{"norm_eps": 1e-05, "tie_word_embeddings": false, "init": "normal", "doc_mask": true}
Each number is 500 + 40 x the weight over the matrix's rms, rounded and kept within 0 to 999. Layers, rows and columns count from 0. Numbers have three digits each.

# layer 6 MLP down, 224x1152, rms 0.0424, rows 0-213, columns 0-63
505526508591514468518550489445491526499496570542512487500503484549518431502484446543417470549471508484457537522480508496451538552509471526468488441502484548496475569553562495553474540472559519
453495506477469555525533535485463500565429477511537479444553514500488522526487574507417554544469512451517528507485504513483457486515447528514495525488443435448518514545490502573481484567522503
500540550490531483441505461441541560471525445502482504509496473536497554451548510531519544518542458546427468456504500488575453542466555420470513454511558526526523485459463499485512548533555567
557463501527451483476487477413516573506585480488480462475473458553443468520459586520580487479466481424469500450533549519506449571488459431516517428598544472531511519486449551456510461497477528
492557464483526514553536517416527446516543482504496485498563476539522382484534524503516501493506505473521485493446442527543530491522549472559514520563518427513478534496498565521529476514507584
416534466464474484446490459475512569500536495458529454463490451536503471489463563406522525475525488482485461462502462461528522466443478541485490424650496499517481434474460445489469497488485560
465564493532482535465470466503519507619537517533539467429527522520499566553461508510535537500513519561517494542550510519507460467509498459472525504442477466481522469479452530519519488418544465
539455484457454457519479515464491521476566412494444464466497483443534466371539515493425494495490474483455534507458518547473551450484516549461471457480541534508455506574514507458517529488521506
443515503471507533463457526440481528512468468529469526534536527438515536548471499502496523505497442510564461564564517480468423469497499504451489478495476504463586503551453491503530558471491488
532521440514439472503595480591491489474505520485488484555453519463492484480456542493535509613510398456480546437534499560496418593498516479499530478483499506540437494516543540442545416487534433
522481519529510506463465501522496486506486515556564502426516519470510519463510511560447494510521514488461528417552527502470538488534540528499507525510469521535516436542536497571466499569510546
476459484512471534447508481535494463494458450489504493508478529468446515446492501450510515555524515542418456468522566474427517487426503520548494457529463465454503497442494463475534547455442529
504536497466480487581470515550537471587538540461493493569437494499494486566513518463537553485495440493422482524473496486491450455495469489429560506442408524475600458468485495463503463556477475
494487554505488468522535455505435464475444498536490502460545441461513439407564468474424481533499554443493498474501494522437491617502528493477486464494605483507546527524498481505472499488516410
519508478560447525508484513530574496462557449495521504499506490440470486487532562496565510539510538560424483494547431463502570534500503471429508556462522513533471509487477519513444589433492504
575509444459412482438417461495533454488515455470525493449506480545459540470479525495536500494514465427552446444530428528535541489496466503509560460498469504539498525431414530443426558558481525
549517458493487499534511521466493540427461507450428485449453463544488485541469477590527473549489440498525481479502538475479465565499486510493489465504426509532479448449500522495502540414525594
454544472464515538505503514541531516516482502461461505464523482513465514483528499547469517488494434467441488503518516524582497518521493452549480507500484503484505455548542501489494452527506425
465508528508536500472527524544560459494434422558553491438463482531511460517439476464487493546453580558525463472502446490527461555609493500495484536504500499530501476463497570492466571470544465
449494424483549494528531466517474460513471526482577499490526535541497475487496482484546486516468465434427510471478518496483486414529583533515509464471482500512462473536423534437468582484525518
444492513502553601495496529487506505555611459463528516495495453477487513459489543521465534534493549499546436558509566529514538444467521514518563510462474457462450502500509484474549512448494510
482504510555520475607572493492435535491439557461522531561472513586512514518523509545476549566488450483440578487405588541487468488555574487547458516519557422489532495558493416506484456634487552
467484551399575535541598527495504445493472424493507481490581485509503469579536497531517486508470469536442495488476506538509552504486527446527500512441476471524499479574506510565523516414497487
492546524499586540525459498517548407492531487522523513467514522518430555533582517555508517567465479550443498481540541536528529552444530470497513488528495492552578506526492600485485575442492583
533465538547459447493461481503521433524484509522415469509446550532450463515449531506496573550445502513504497502498491488500536426490402395559548481491486445502583497453477485490484507507463467
502482522545560491526479542537437454434507508500429474510476533455518490485526434482508506470519452490469525454507493496508468472573484487544472496532549532547482461485483484544595520539508563
465530567455484476503543491539502565430454580492437474488519523482512495472473493515501569555439518507576469477546476539504569506517497523466516575561483483519486526511479564515503475470480527
465488413509544526506452533462583541541435485507473505516509511497503436572541551559492486444489527528468537499444436515508472505473457476536470398541522558492528505535486468535467463464452464
506511547514455465395492477514556432509568529526520496484526488481568524479473502461545438479529506506517509454536482494576523467554543527544506476483390518490508417461530492576502486505464523
493477534474485456551533535391509521518513537481505501549542521450505506502462520447551510521461501524557546502514515498561511447505511437571480478510488517512533523466508419498484510543503482
495486454527511502529478492451380532495560561551495460520436482477501523483563495518568479493470486497499465536462500434517520461511513473539517535530481474456515484431430445478534510475463577
498442479534456482565488490508460418491529464559529492472513524501503502544491455452467537548496538486446543529477541480516502460488547460496521473507525456515609534525481457505500426562503495
516506534559525508500487542520511556518505530520497537389496514584451563445468491502522513512542481503515516562504519492556555494488440481539488481397557489488504571509551479564469469443438511
458487441541540551464508524467544526485497507520485502532513476485537516561521494527490543465539508508451542493465501449554499461559513518571573477478489497515506534505527488489541528454494481
482544515519410430475433482455462416398464457516463471452488549552508422476547495497532471531483533532440518483451523490493498521530538472499534516520527462483488488558440511514533547523427435
459482588429493478455448512493448486427565534468447555467490510583498520502552469496611547522528497475453548505518444510449533532518533524521463509535507485518518555477489576492533533481500452
569473537511489551484513472498513537512499515494427462555557500466513470523478546513510541580460458411617424527467525510515536605493448497526476540506427475489547534463501557463488499462544472
471505516521447487436559561471557530525527560492519507486504486508486613509465523466521504510486522468564521475509466541470474511506477513510503431497495484502555491580503589458496558513495551
477530518511447454505509487442505518493474511537504418482517440457513533430539476427534468460470498461458469449485508492479561568515447486437478509521483441532448532579538527626455550515469506
523438484532482525461443493501576549591523450535473555511453542605489484580529468465516460531540504510541524434535519487433514510546507555503513467528547534504560540558498528464490489460426488
471525520472535456433457508506438535557492453495456501471464481528460509449517434492518535480489430468502551495410520567464496535482471479424469534551517557492420472537479558502516538499519545
444534436503499537605427488490426524466526500434535529481545478529515507479432490498566481518446572495504405507509515507463480456496523489488538489488532412530539535491464517488490538507530472
388490521534571517447456523508503486531531487511441505502479508503480469509478460546504535464576496509448531431509471460492509408505520555470457551552471469514517514523467461475567542433548541
490513492476542489433549537457479483474484491464502473447522476517437475513473398521470489544493448484518534452553500518488507498466468460545503443491501537474540533490493516484475509459519551
366518536520480542542516492507516524561497529404539530423503516522497411485464475499492518508538504462461508545489499497487474485539533494514516522468548499502470496516460517492477503526488454
450467552515569576503482469496461540444511497553430484549539526474500432471560445461442513469502525506477412494434609452491458482543502526474496546561374441510488448512509523502474523591447504
467490460517539520512437495559473579485509441486489501499502507549510479469494501476441540451526495489468537475489584521541515397516489483523566503535460567493503472544470465527525486426496561
490480462514458506506557515395446477489525518499535494498492507496513477476447500489557572500469505457519456516526520475428465513558477458533499416477495490513529512421510509495491441462444539
520467458493501479550531515521475522461501479513506508543478535485559508523518502459522504556525598521449505501517482522518505469522523504521510555423511479517547530459492506470541460422486477
579508495434561487564554471529515443467404459498478491525466451467491463465450502430467529458490494486470439512491568492499461559409513501522535572469522458460443518475542496515494487470560492
491526501485521522469544493554486523602513480513551473555468526504472488570500510478458492525491493511508504511564444471495538451514435494524501458470453489526533476516463500417545490501459460
453498533475494506511550512517551463548451483557523512523521523482496504514456516497501476538492560434520488520500437487414492477505501462485491511578488534508549488438474529463485432522533569
445520503515490499435482515449462485530490469509450526520422523513542470529454404461557483557520452477498554492525511509517444482471539536532476479565414548475469495481547508444472499530521394
449485455474507524423468484554494537431470537557536473504499449482534410539510484533581501545457576587456557479553510426487499513569501513540478485460509412518491435591486521423475509525581573
516473520488550440531411470492536504511459525402479512482475478520498511467462500485564537510515484482509471609533472537440526498432510492515501526473430552507560478498556538563495497423506511
520526536513529480557524492537487535443510499452576479515437545472531502483507503486545581550544540483507458574481548459460509510504477484484510560496500597469442599445506510519504471545487553
457514535533490536561538452530467548445506522484455513484503498555485479574556534487456456548487494508541445508536525503484447537585477524554522409482612447455488489538513511505525473530487454
477451510523524447471511508528430492532485495502527552466463495462490426487426439500398485532532476546550525514502488505511529532488435557555525452480505531545566525463511549492477471504507541
408533484455458483477488527526503468558558535434461461450499482457481494494466549482452456535538504500525489495493577502482507443487465479490490531478470485547511510501509487482547547489542474
455490529526465538537449480548475550534490461517516491543529529473507493446519504508548523543493485532462411499513495498490501485477446471433488505497503527529484510458501562487542519517463499
431471527488481465474544506590467608415555472505512498553513386473513559469439465538504541483513466444457482509455465436495557514609462535514509479511571529456506473527496419553438536509457473
501486478457427534511447520512517474486480433438498488457505466490502470489479511535494536439485506515470411551479515451514429529488502539535453469466438450514458445461485468532465484444525499
529514465489482491516532484497478474479491544492485489542561560514492419461470559485491518553535515500454522504549456473532500492496454504398493451493479509521560427523520500523461522517485515
544431471541521502474421501424527520467449550538513518551489579467491459527508460499533507488519491581502520459580516529493497461404523426478503408439533475494493442514442505550545509488493509
562443480464506509441517499467575437550516472599460486539499537535486576516494542483526478515466515530457511463397406545509486510516475482439544434513463602482495490597523556488500521549486554
459489467506494442556545488540436546475484385520507493502498512560497502596498526541495485467526542546452530435496508483474515514396519466518550425509584503491559565478521409502505446443526508
490465508509398426473440494496511507523571471514511500422537492579483486446479506525542518445567529520508502517541538511496470382465567470462496533437483466500553515458487499515484469481522444
471471475477439429511439484479487484535522467558508510582499390452452502479488567510473557529504468489435449526415555526519457389531521532506498555480429520456545481479545484434481468457474547
452405519474505458402564503519403506509548506513536527514450444567456551567531496458478521502517525488582536513512532527530485489489506495458526494484480531538453544460511502564459470511491555
495473488531522513515476496469508514474392504491542488471449491510495451494546581494514560448537587455506490456478498454464455502488501468463507432503452439479596492481507484541488499515455581
440516475500486470433463469494542524445600520455477511443479497497500516485491425512454449464548451512517486492465503498490500517560465527450499581519463442463515532467500508524503556503516517
483518494516435461543480486599489516474490585537474534504503507445526516487485470550492481503526504485472502462536510467469501503563443527543517500536420524516533450493519512512503540504514582
502508426462491503522575469477504460570521516496471509533469430577507430532458465445505479452466439450462496476473521526547457462533493513394532403504483544502503525487512494478489502564428587
516515565488501510480464513479606522476479483470521492484529473543517464549471526515483515479516434445554483470520460481488526571547496483544443503475460529560557457500519475475541526475433468
419535534493527501509579538520506534527523545483516489558501475489497459524436497480467487502538474541498535509529499505456512433497470490560484428464430607530460488503507512521582503464452484
487490512501495469528528488440489519481529469477472498590491479548490477493489513518575504516493488510424462509506519508470484538459513458557498486498489496527520509460471493497590494508473463
431498553473393437537509546539508504510501489555474527498548453448514450498485531498514520556526523485506517523530489472551525453587512493497483549476489553478553544504522537490453425590534502
465553508515513457579453465552505558436518497534545474508497539577486470481432519558497445501498569496544509473506482475502450509563455505552536562552447485498438438541572476512537448480486527
474479428441479482574563506509443508430451485513506532476556485495523504531498540512472509475493570453529502495515544455451526481457531558552452435465468546440497407533540491527488518419490448
516443485487518491499560534499474536515534506560464515481484530464463500501559482514563458508502538499430615559562446484536533494508503512516523499539442480482497510520471564528488467470466515
530499478496504464523435498514576429482501514489485502472465432529480547484492507451495455443441464487552579513441433518456477472557507441627552492554574594459474476560536518508510500570431451
464489476510497448470566443529510446454495415499510449538476556489525483544418507482448506471499510472516510497576516501489442482492535467440471541472421416520470534547584577520541492521530544
485524538559551489506499551511512542493497467500533527527435452392521469508483504555542565486499521570485492474552474489487516412472519469447531441463428452502532495562471499487464525509510532
462489577472443486466418486462545497510544511477470462461464470569494461498524497467539469467512576424580573540530483537500448451489439495468450540515522478464510551453519543591493466484513565
512507513486472562523496545463530556521545517428466485447502484523547444483509493571513500457504449439476527544497519497515584428560473504614485501476429493498450470557466476487521531509556441
475472555518489534526521518532495450463465531504452510471488517547472433422528514506509476569500513394447450525528470493524406559525472495540511569427515496470515588533568495419484483554430433
502538483510481497511423536528606515464558541493463517382535565550479510424467461498507492471519552485441546503494515520480476402570406521560497542540461575591530476411528554473577527523553481
496514523539472565510518527497542501455533475499573556503547444467504538524532482542478473467499545561519508525488520495493533431512557515501432551440390484566564550504469519521477460385489559
526429516517499515510472499516488517539539497510487504488564453517461473386472462492520513497536490543475451535503506542508512531514541531516501493496488493473492506547496567504501520564601486
493483428538466518453464477584483445492511527487480508474517485481490489589471487494460468552443482531467462489517491561530511462519450512523481515530499485537503496506504469472505446521515488
470508502498493463499522504520525557501505422486504507540511501513459521455436586476454517484481534549459506544430545547538505531413440472454481538555553521472483477491537536521503507467512465
490526453456504517509434509542547427537415548528564463416466583513467494527486518457472491541530520521416476464468440537517444534475456430485509527509540519497524540414536489478496509504471460
414505509503529481530406512514462431467585525477485471451492583520482453559500454506536488485456556520533526553546555506519557557486509502547498601439453460507516478510563470488494480471524440
462505569516506516494499535496511533498437509523510510496587585453470471522523468459550470498531538494554446518458472561491551466528527449535508457522519527484488465546475515461510539477528462
464480467536536483512411491491559474478433512461441491457490496539498500542544474524509457489551479403471465460515458513497486436413488434546479575529467509542483516514491515505532524437528516
443527479490494422444536554398506535484513501488482438487518547534494487481481499514458501487463518470446472492435581495539523464551449457509480444475518479479521522468470516540509465470477486
524521484450469537448419460500514503504597501521514465447545457485473468474451460479591494457459461527464541565547437519468459460498486383480453403566487560513538524544482522404460475527524473
496526500457579495551439537476480419498516569463480490557500512548491484432485545483426469546578536459435478459440473511477415455494508484456547554534484434515502557579406429479508543542455498
554494482447508497499458481607489514524493471505517517548419448549452504529519487504527501439498558512570488541491547564488507544460512513566492598473453565447533485442548504482478504446501546
530530453485529568506503465529497378427448471481470507420505503536477534539452513509495487482484519480501491551520476496534514459524522552467480459541405446547537504505548472479519491501524477
544530535483504481420492478472527494542530518520518502549458420574532517482440452493467476540502567432520506535486494503556503565497510461487479475467538534483488505486465570512444503484458456
496522540563540472413482505433496502531528469502500540531472423517497522513462534529552502515479468444501483517458542531489483607470412421518515495529510482510487500504497535536465505500506434
558440499489480541443366501487492547461542465514460523495489524434531477474503483491449476476489504508509440536552567437524504481530501511389497454514456465539499483445509447534500483508531474
490491502505420451462463465543482506509554486540572528497428432507509472494554470472490501503440479499541519534514507500497510542535471475513502544458531520538547468447535499544482485501543440
486545470557516453518503485578496512490494558478453497570531592570492513420497466485427506529482472492589514462467563509497512514507504535481478508543476474511515550473540468512502471548554501
511517513551448483525522490421534489560528546574586452501544501468474456486542404538593498508550544500507567514508544460427466529549499467564486517487484481474533475544490533454498541538522462
468540512504510523511449488470454470473538491504415470471556488452527496442537495486521483483482428550510495490560491511484504487481494518480450405511471499465455490569489559566512450489517547
538517473479488544468477520546548525534496549451563494487490545447516498442481477480529483495438511515461483490555449479502501530580433387571470523550499471513514497542500552564465538534409550
444465590423526529525449491424488577477513457509510501505612511487494472472533574540442480478517481466437421514520539517465554519556554490484521472510579495547523469537493545496506552516475463
501525443515514476544508499445524552504393474443581463518554479512520547486512508459503583526521532494530484515462501516542505559495502527580495592403501512503519416487450520472546505512529478
401496458481517540493447568516564544530521455447514548439545488449514448528467458551555480477507529479487450504474529536486521514531493481570533519419484399501448517512465512493478475505520565
561481606517524517484534466495522525514475535488478506486541509472507517521508514526504464508523451500456563470511544489543487497570464471572515552463473550502469446499528469483495541439518591
490507527540490530476479489537537509477461506483489490440539482540436431563508486561536528455502487528439525472445518474528505481463537544482497487489449485476430515498497436495514451509507430
473499516541475495539527486505470539503440520537498471516492554441498527559535498464502534492517493509569557485491526495533475462520538547493495543520435495500478403605527532537505576500512513
546511476508446543533519484559498498519440532563509490473509469460499497492514502577483570522552487461489450529429565450476592466508436449496489487514572513469510506433471542431515455537588544
515512530505542470518531514449520480546540530479498551467512527444468459498554520493432487497491466441535483497562568533537496454512453490484537482509425516484497560498507544486471491507527483
442495594485461505565505523492533513479454424516509497456482459481479557543500490492520524543466467503485465478503501505456468514523483503529511516525542483503494553519492563515460471505571495
482493530503577510459472501513525539438556537480499562424492488395476545484583550538512531456540493502479439473486447582434455329466487552463494397516394538475468475484532491544495518530488456
506494540516447484476526501507486508535569524529425495525479528439530494567456485553510471489564523474508533536512546465545549488457463567449473489464406414515484548540473463476477484491510435
505450490504534469486497517531530559502453448526458497520523499442475508466500527462405474476493401531573494494455506484515516466484520489488470548490477458416528487526508501494493410527500548
539468485502549510516526465490485548452587550503487533474481454471510523528528516546587497473533432435470472526411512496439506560528525484510504549481426535433469501480540516451489469476478468
482491527448582444474535516496443521475535483506459483474476521528520449513490515515484515452563482507492524497525518514503490464521483440442463508473475385457526520404467446504492518412525500
489471451475508447526572519514462503511508475437498521509459521469493455504491491500470533493491558555450463495523449449548504548503521464582519581487466458487492505470473513467500415466531514
510510500521525519399527498465492472498465504516429480479496479559504596459568471510596489510497497533415526507537495442514503475482491503495487506458524541516437515493511550474511493541497502
420428561488533551513470554547491447434497435557473540477587542455513515487496492477522465524478534577429531509472431526483423468484492451486513477529574482467492506541465536501509508446554473
540516453467565458455473482516501423574388492447522502484522543507518529475432545412432502424474507400476566473477384492491493480534511508480482531541452487499487481577518460531525467481550495
422447543561520504477511522572499584506458582465482466555488496493444447526503437489533511514479525540513520472481450488515488516494515510504518587525471493505537509504522533538471499442556427
559517530499507452564518513549502531593488500405492466499559518502494526406536534497466495461490408491495513453490497458493463496465514474484505476465483522466473531550474494555573477588458491
556443486520465420429516523473478557474480526444401507491509490505490471476551454459430526469460473426475479514541513486474517477462487473481521560458466473470464437487553507505499466425505503
536470497537533519536471508428490603470497460394521527519520533528516533506454514465492504534500491476533484503538517501497521418504499473549513526462428457556484500487478570566477552471596511
506496499540488464502503539484510434504456454577486516528546513509482544553511541518561499433529504439510520544473475452507483448498540498540440496481503564541519531465484505489522479594505447
541482458441546521500470538492546481526403468503488531445539404483537526494497502529476459527524482492479456479557484504567538550536464523430551454456522456491527507509419468554470494456550526
487495485487538483511453493500470483538483486483505497519516445509510514445493494490493493448512465511462533453478454483490495562473481495504527533501476486468528568583498480480527538499517453
479495546515472458539531488443447588551435465472439498533496434491496428543520466493481522510458544510470448523511544551514463511585441516481515461440557455503472526551516586501442486502490485
483533514463524522484479529450461460479495502555518513447514423488489535581482541492558439492473519430512516497475471474402498465486517512510477503386572508482537515462496608521480551519444473
438526485437463467512443490477516456446543496461460440557513471491466509468410473499502487507477528467517465456431479463517489525567504486479492487552520475533406494562498539481447455505503514
439467499493546483467515475524531426563378482533510499462453472536468490455492452480450476522503485509570475576519464486469476439556449510569505460564497554520490449475521479516467466518505456
509519460493454476529427469501523583569417529546504472506523505525464491514455521492452517469487569535488521532484542513490454531404483525502470502529518479458576525391549517493519538605512457
460523464461549537551453462538512594526612483551498448431541485489459577506444453511401512479476527530463527464517463475503463477488472459511453503461535466482571455502531499454491514425517548
394495532508574506468485503467567479532445508543524533495499531549453483556458495555435485528501497529388467477551469552508468530489520499476484506545516509536532451493458537452503481450490473
540538472523513436522529464557452443526500487517567502525490515459503409493437504522461472501511519491500427465443596453492550429455548484525448423494437518515469429548502518498537458477478428
485519591466516470527447497500512507485465478460449510475492500528521516496547542509449448526468460413436497467445509514531430591436525513451543449471487477517404510531578473493514490476584476
473489520529499519481586476504490486539505539513528528431523503512453505504446467487529486512526446503539525529449510475426477486558523471424470471511478546533543409518447540491558454512429462
434509531485539556519452493527565520556509466449519473438501511423520491466517502499486533472470542605557520525484390470497522456456495531514514498499563455538488542580525469510491515481539473
529480526518502484553489468416395471516494581482433476531458454489475501486529497524470491491540442429556490568446434513487461391481449558436508450491472474532514488543546487521533401466446445
538517591552534575436440480526544427498520511573551517432491499462489467524569576566593496509576494453493488553546498523469500479519504539546494525466448545491493547476556483480452473505519531
493485489502522528511545508447499500520510527548480537592510514556473496525547454478470480437516465554521514443481481533423517482478519524504502470555432340506566568457507461499520523454510567
467464473418449455521539472569482513504472544567452508502431522483526497560426490526426491525422523509536490462584483470448429519529512460494463521470444483517500486469547508493441486536455552
525542474462457526500407518523489463505465491483620499445490477527528484494526543423572499493551522471522518510544477523546551454512486544525502440445568544529597576459532529477510521533500495
562502466473529426602493457495425541515555485440442504560492428455537436488489529442543547474515514534482442507504461509516475427559544525512488536528459478529562519469484454481495530494473443
432564445458492508536417452495508433479545542578549482490439459551518474511439513547583476517491515430478427444499561535493565547483504543500536475532541459497514501459485563491502568470564633
609530549461482508554459482543542475493471536515498508488518472475526519457491517500543521481497504499459538576510440524470518520507547549524494480514506555517484564460598489460516415479452453
603503492531502515487465467482438432471473496462475485535503481516509429554470488487533532575486441466506457396517512485460508550500520539470443560493408479441553554412433496427435519453441520
416497485451538583552531518537580545437495480526491491455462491501518535466508503484460478446491472504509440517476553512497528532464462526444475445473517489532521549465440452511530520460471458
416495460499522476478460473504565468548496535491414512510537537500475516525478497496422550478440488465521486439485492438545537480502567539560540438549526554477576539489558449536503474517465525
539441486468484457449565451450465478566441482527467465539480580505469498406530420439477500494480507449499493462474487477469524486464537510470481503542532508481464513507482505468556524507480473
529497485495463536464515528535519542501586495469504556496508536545531487471466456480460515548560492505438464522452486530473462445541532528409465475578448437489467489575459463490538485501505459
516445486529534496536616447513554492510478504500487508577531518436525513459572480384478576528436514519584559453448432496472430542541504520419545506535552546545482492512425538439551483494478486
502533472466478457540515516487524449483444515502440472559502510558535456490537463497470534515450485519474554514453461443485428440567468522518517468413520481486558535557577462505507485547469493
483501533544489540414469507502458562491527520511591487391480463451493496478541423555482457521509537523505512493529546452475567580528465481575538499450488460502502447556506450506601551515512507
445482492477529489527483568477517535471548524509488509532519479456461487447471561496493460510513521553497494528486455481522543478473528488533484520507507494539538472532491448547493568456474476
487482465500478495530467510457468573508474467497480471495463518539516449526464484556469463529414463526417579534410514504506500476536532525500524500530498509511483533468519532571526529470512522
500537479478524490526405472491463537425458523563599503505485551513482503481510508505478463489507483539470556438471604507482500540528565553477493486461572481529474448554544502479482542560561497
511530450476514478477458469516504483550474530451557457518499460502498552464520522501579518501496523483461538505465493515455499442580535535444491469487487495536508498507551495545499547467487576
480524453482548527508530514531524459462532438481430517469507572496508498506484492490471491490501500551529464447516441487495477456534468441491524463535537545534485535516479498489498496469561500
460513478508511499538514506531517563486563535537494496447493545498458430480543460521488509561571519481484508530522610445566538536417500510530502603515536546522549496496451519535573506483617430
487545504542475544495473514555502591498509504519514467496477507485476527444507491525472484504446470485437494492460469508538564509468498540470482497555490508502477461513485500573526436568494487
446447565505498518515588510507501557527433508547484486486528482544469448502573468507479552551526573545540541502526551478488543456424495448516462509436533545530522490515514529539472441529436504
489464495497471423531524487454483559455447452511503548545513560526458537492466468466534519497483431516484416536453528492493500524559439497417535476506585471508488460500465489512522519509427467
502520516480479510517538487566529442552519479553512519546508399505555550482467492520528488504487435420593493556524482502448516441535519472467498527483507523498536515545501489514414503478420490
504516474535540531486512512539546487519553573535519507510507524492490491523484534531520496464486492467447476545430464473497548538466454519467479444521497558549494549433477505473499513493518475
513544546512587524540558494454530535500402553446426515443561480521514524544500476505444452486502514536444476453476445485491579470523495520447462458514482524540571536567551447543536512612466467
516500515502509466493526500463451542508463579528495552452540535413497422568508422602463503449547521527471501532445512467476515501559478563524560471492432487482527485468459516500520462463522470
508516465483479490504450508569478513488431519522481499455439530508455514496550510475501554454499492517471557452501569483439491424526510502548512535460469490531464433482524416489460561442491527
461540552499566511504406512487508533459554509486452525505520531487470492513503447473483519486497480516438488527478552510520514454451540489609486565482502515572503479445502506550492535467533489
569516475539448517483500542487469515541496478494465509505524482458471540527549473521525487516468582513502441499527507473474496588419419514497515410550498483498562529513497533487495455505431470
459490530500528499530554491451458564514484597559572473493515522545474547525572509506465509549490471545449516465467531432482455375464503578561552551500426528519517439496494490460495464466545453
549503520524421493470451493500467570471465486517566487490498500408452460574481461546504468481458483538483533563494521555471560613497476472567482453514542519485538505465518526533498502486528588
457519488407524499465516496509556522381506531431508567499475427501572470533562499503501467471501399469465586516537442523483524509547579569427558544488460477510509515499536489611423505438506505
544471522465487521443505475484426544500532503600515544488512535443500462506450536502553466539533479496539520528553500468510501511464482519465440500493475549479479536467524487424508490497456553
437454475494461552446507528546451509470436504574549499496486565516477514488478508472509575446497466466510510442468398452434467562498453485491455490533480418520528517497552460494464467554497483
545442426443542470526458467508471428415528521590415475491490464518458475525479485478490528525501516490419456454521578484443504520443479435477545485515505543468457439456450504448498481478463528
419480483458574516536541484528525466482546536562509531466485455504538553476436509558567533505532464458565484491527494488571535458553511510534511463485554518519492481494496461512485506441435494
479523543456482505531453500503492468543512489505524498468481437480484489550487527514528507503482514531487486468517567438480466428545550528520472456500503481523473463533478512468478494534492478
519534609511511495485495474498515491517581537536563553610516497484549436531539470536504442467529554546520526457518438472482558480478514507448532439553512468550599476580488508539514572453498518
441494551527535458541526523472488528535577531483553499503520488508535479482487471511533499459570394449504534473493490444511539556526513460475557469459524532555446463409483501523513544536560435
528503485475509512514545494567514524552462480504528506465480502489466520512497505467487524527493525506563555472523548519445485510515470571431489471497518518556511436476518573428421509555535515
482527484486520527481541499537534413495437503537478480551483449518489429494516511471446444515492489529478520487440425439540455445485458517502468551518437537483482446528497501550553468480516513
473506476494486485444429497499519494440495430504486500481506475508477547512473470496489518489471492485462522567489508550518438516466488487470504484466517491517397516402510520489508530529531520
495457427511469441481551441462438526482545573507449507598462465476482529530522468563453504468428500531530505489471444476529488450482473511450463468499496474524413431524583442386411453481530442
565483493439521464505549515497549439496541546530532510482526512465440457561458481437550560495521477555478517442623434468452425511495405461494495541482497530513522384464471494443454450529494457
436523418520496469490484451508503438543479515506503469552492406474513491484482521474534521525470558553521469441521567490450512466503478480477482561507496497490493511534581535503454466469379567
507472474541465502535469504499496502475449467451530478530528538531504528560487538515435530520491488515493490469513512490470526511472506461448528424488524532576553517490486488501500535508459473
503482527417473495476452507499457464530528547492508467528518503476466512538505473493480495519478490504498527475513495497512490541496483514455490468414513527534455498512498512522510452481456425
531469473526512447493458500521483490516520450476463485471485476538512527495483528510515473572480511535406493523449468504500464520528467483539454541523450505470497476504490581478564437502504479
493489484455547562539474557553576492517455511516490529528505536470542507513516477428436510497476520482545445477501496539485502478541570502469522532533494554512546497554459463531472477506451518
525460503501494465535517516518546519509565544459528496455556542526467571533479490516426496492486470472576489554451499516462512570528506464441479467520453488514549483460531448528600529469487512
519512456505484560542561454578537547490530495516553506554583468471509550509444502533477491514517513396461478436482560491455499540474596485611498507536484492488535493590483549509524547565509464
505500508448512557558545532530530482471503517522483524513527562466497487518497480464492523549545534500497467459453483515504507531453473456508525500536527543513466452515471441551520552497379479
430482427476515414436626486540543485485518473604532465485472488569493502445396549522529458520472500505457565500535479494458428591494473452540486451493564609475558459508467485485495521555469485
438529484475515481527532468517500488466472467509551514497518495552514451501506537517483486469527477487552419459490469446482512483505482449538496479516512445492464517530532560462522508513495452
494474464488546489450481581476563534490490591480462547493529558579469531491503487525439476470518554565505557472430487483470479446546560508489489497498522467512595456560476429551499475453507483
515480540487550496473452527476498607509422451528439503522534567426493483522500499533519464494443477537482533521516482527532531443462541530560515530477522497515525470551516481406539519449517530
455567506512512548478525517496552459491546438498530477527555573498473496476551464496514502443502519446489394506510502446437518524517511460472508488461497408539552471521515456548465499488465441
559567484511491496484505519518565443533556551536570499441559504461512519440554496520440486535511521499452517492513501541545458482507497536557483468480525478521449496515508453471479540464520454
496499448600519512554557482485563434536505605499512538499547525454520535497523531509516516508521564469546489523464521504508489433501552480534488445495468485501495523517460487476490502539475473
469528520526490516519529469439462483496507468464524485518512517521484452500501520492550540489489410479509466504495449543547485440536546535545487500499501607506514513491555520448566521453533471
515487417448482484472502515488556539460487502397542503492497555533474510489582455500511548544492446512467498499486482512445504612512472436542496463461577553551528482502471443493541415572487497
533470538462519488510499436488517497465559494549542456540418534497489487485473536422567518501528514496561530466518494473475526506515519460439521388459508474487524477452472499456550511516534472
619497470508532443412428517535516489482499512477567502516504434432518542464441492511566490511455485545467447435520527485508550495486463480519520443487390541519539504463450552490526492442510523
491477509467552445481430551489509540496552547499513522542520527525541453533484503478480445494514524543523427524521457476519491459504550526467531492567515493446515496528515495555455477510495501
508534511503565532440513505452539537534540407462552495471510518464535512484508510500530492466533516483385491567486437560510503513500498537531495500487418483531458490503467516562487501486524486
522526510474499523581470488547485513536484527506512501442528519452469481448504525471498473490476495491518457543482540492504572511536509487563541539589457490553609457461510507431481492473531547
447549485484534509474501510512535507493466548483493484457512479455500515611571478605482499495543551465482577586510532492577543525517498482449536506436372496499547481419525509498488474517533545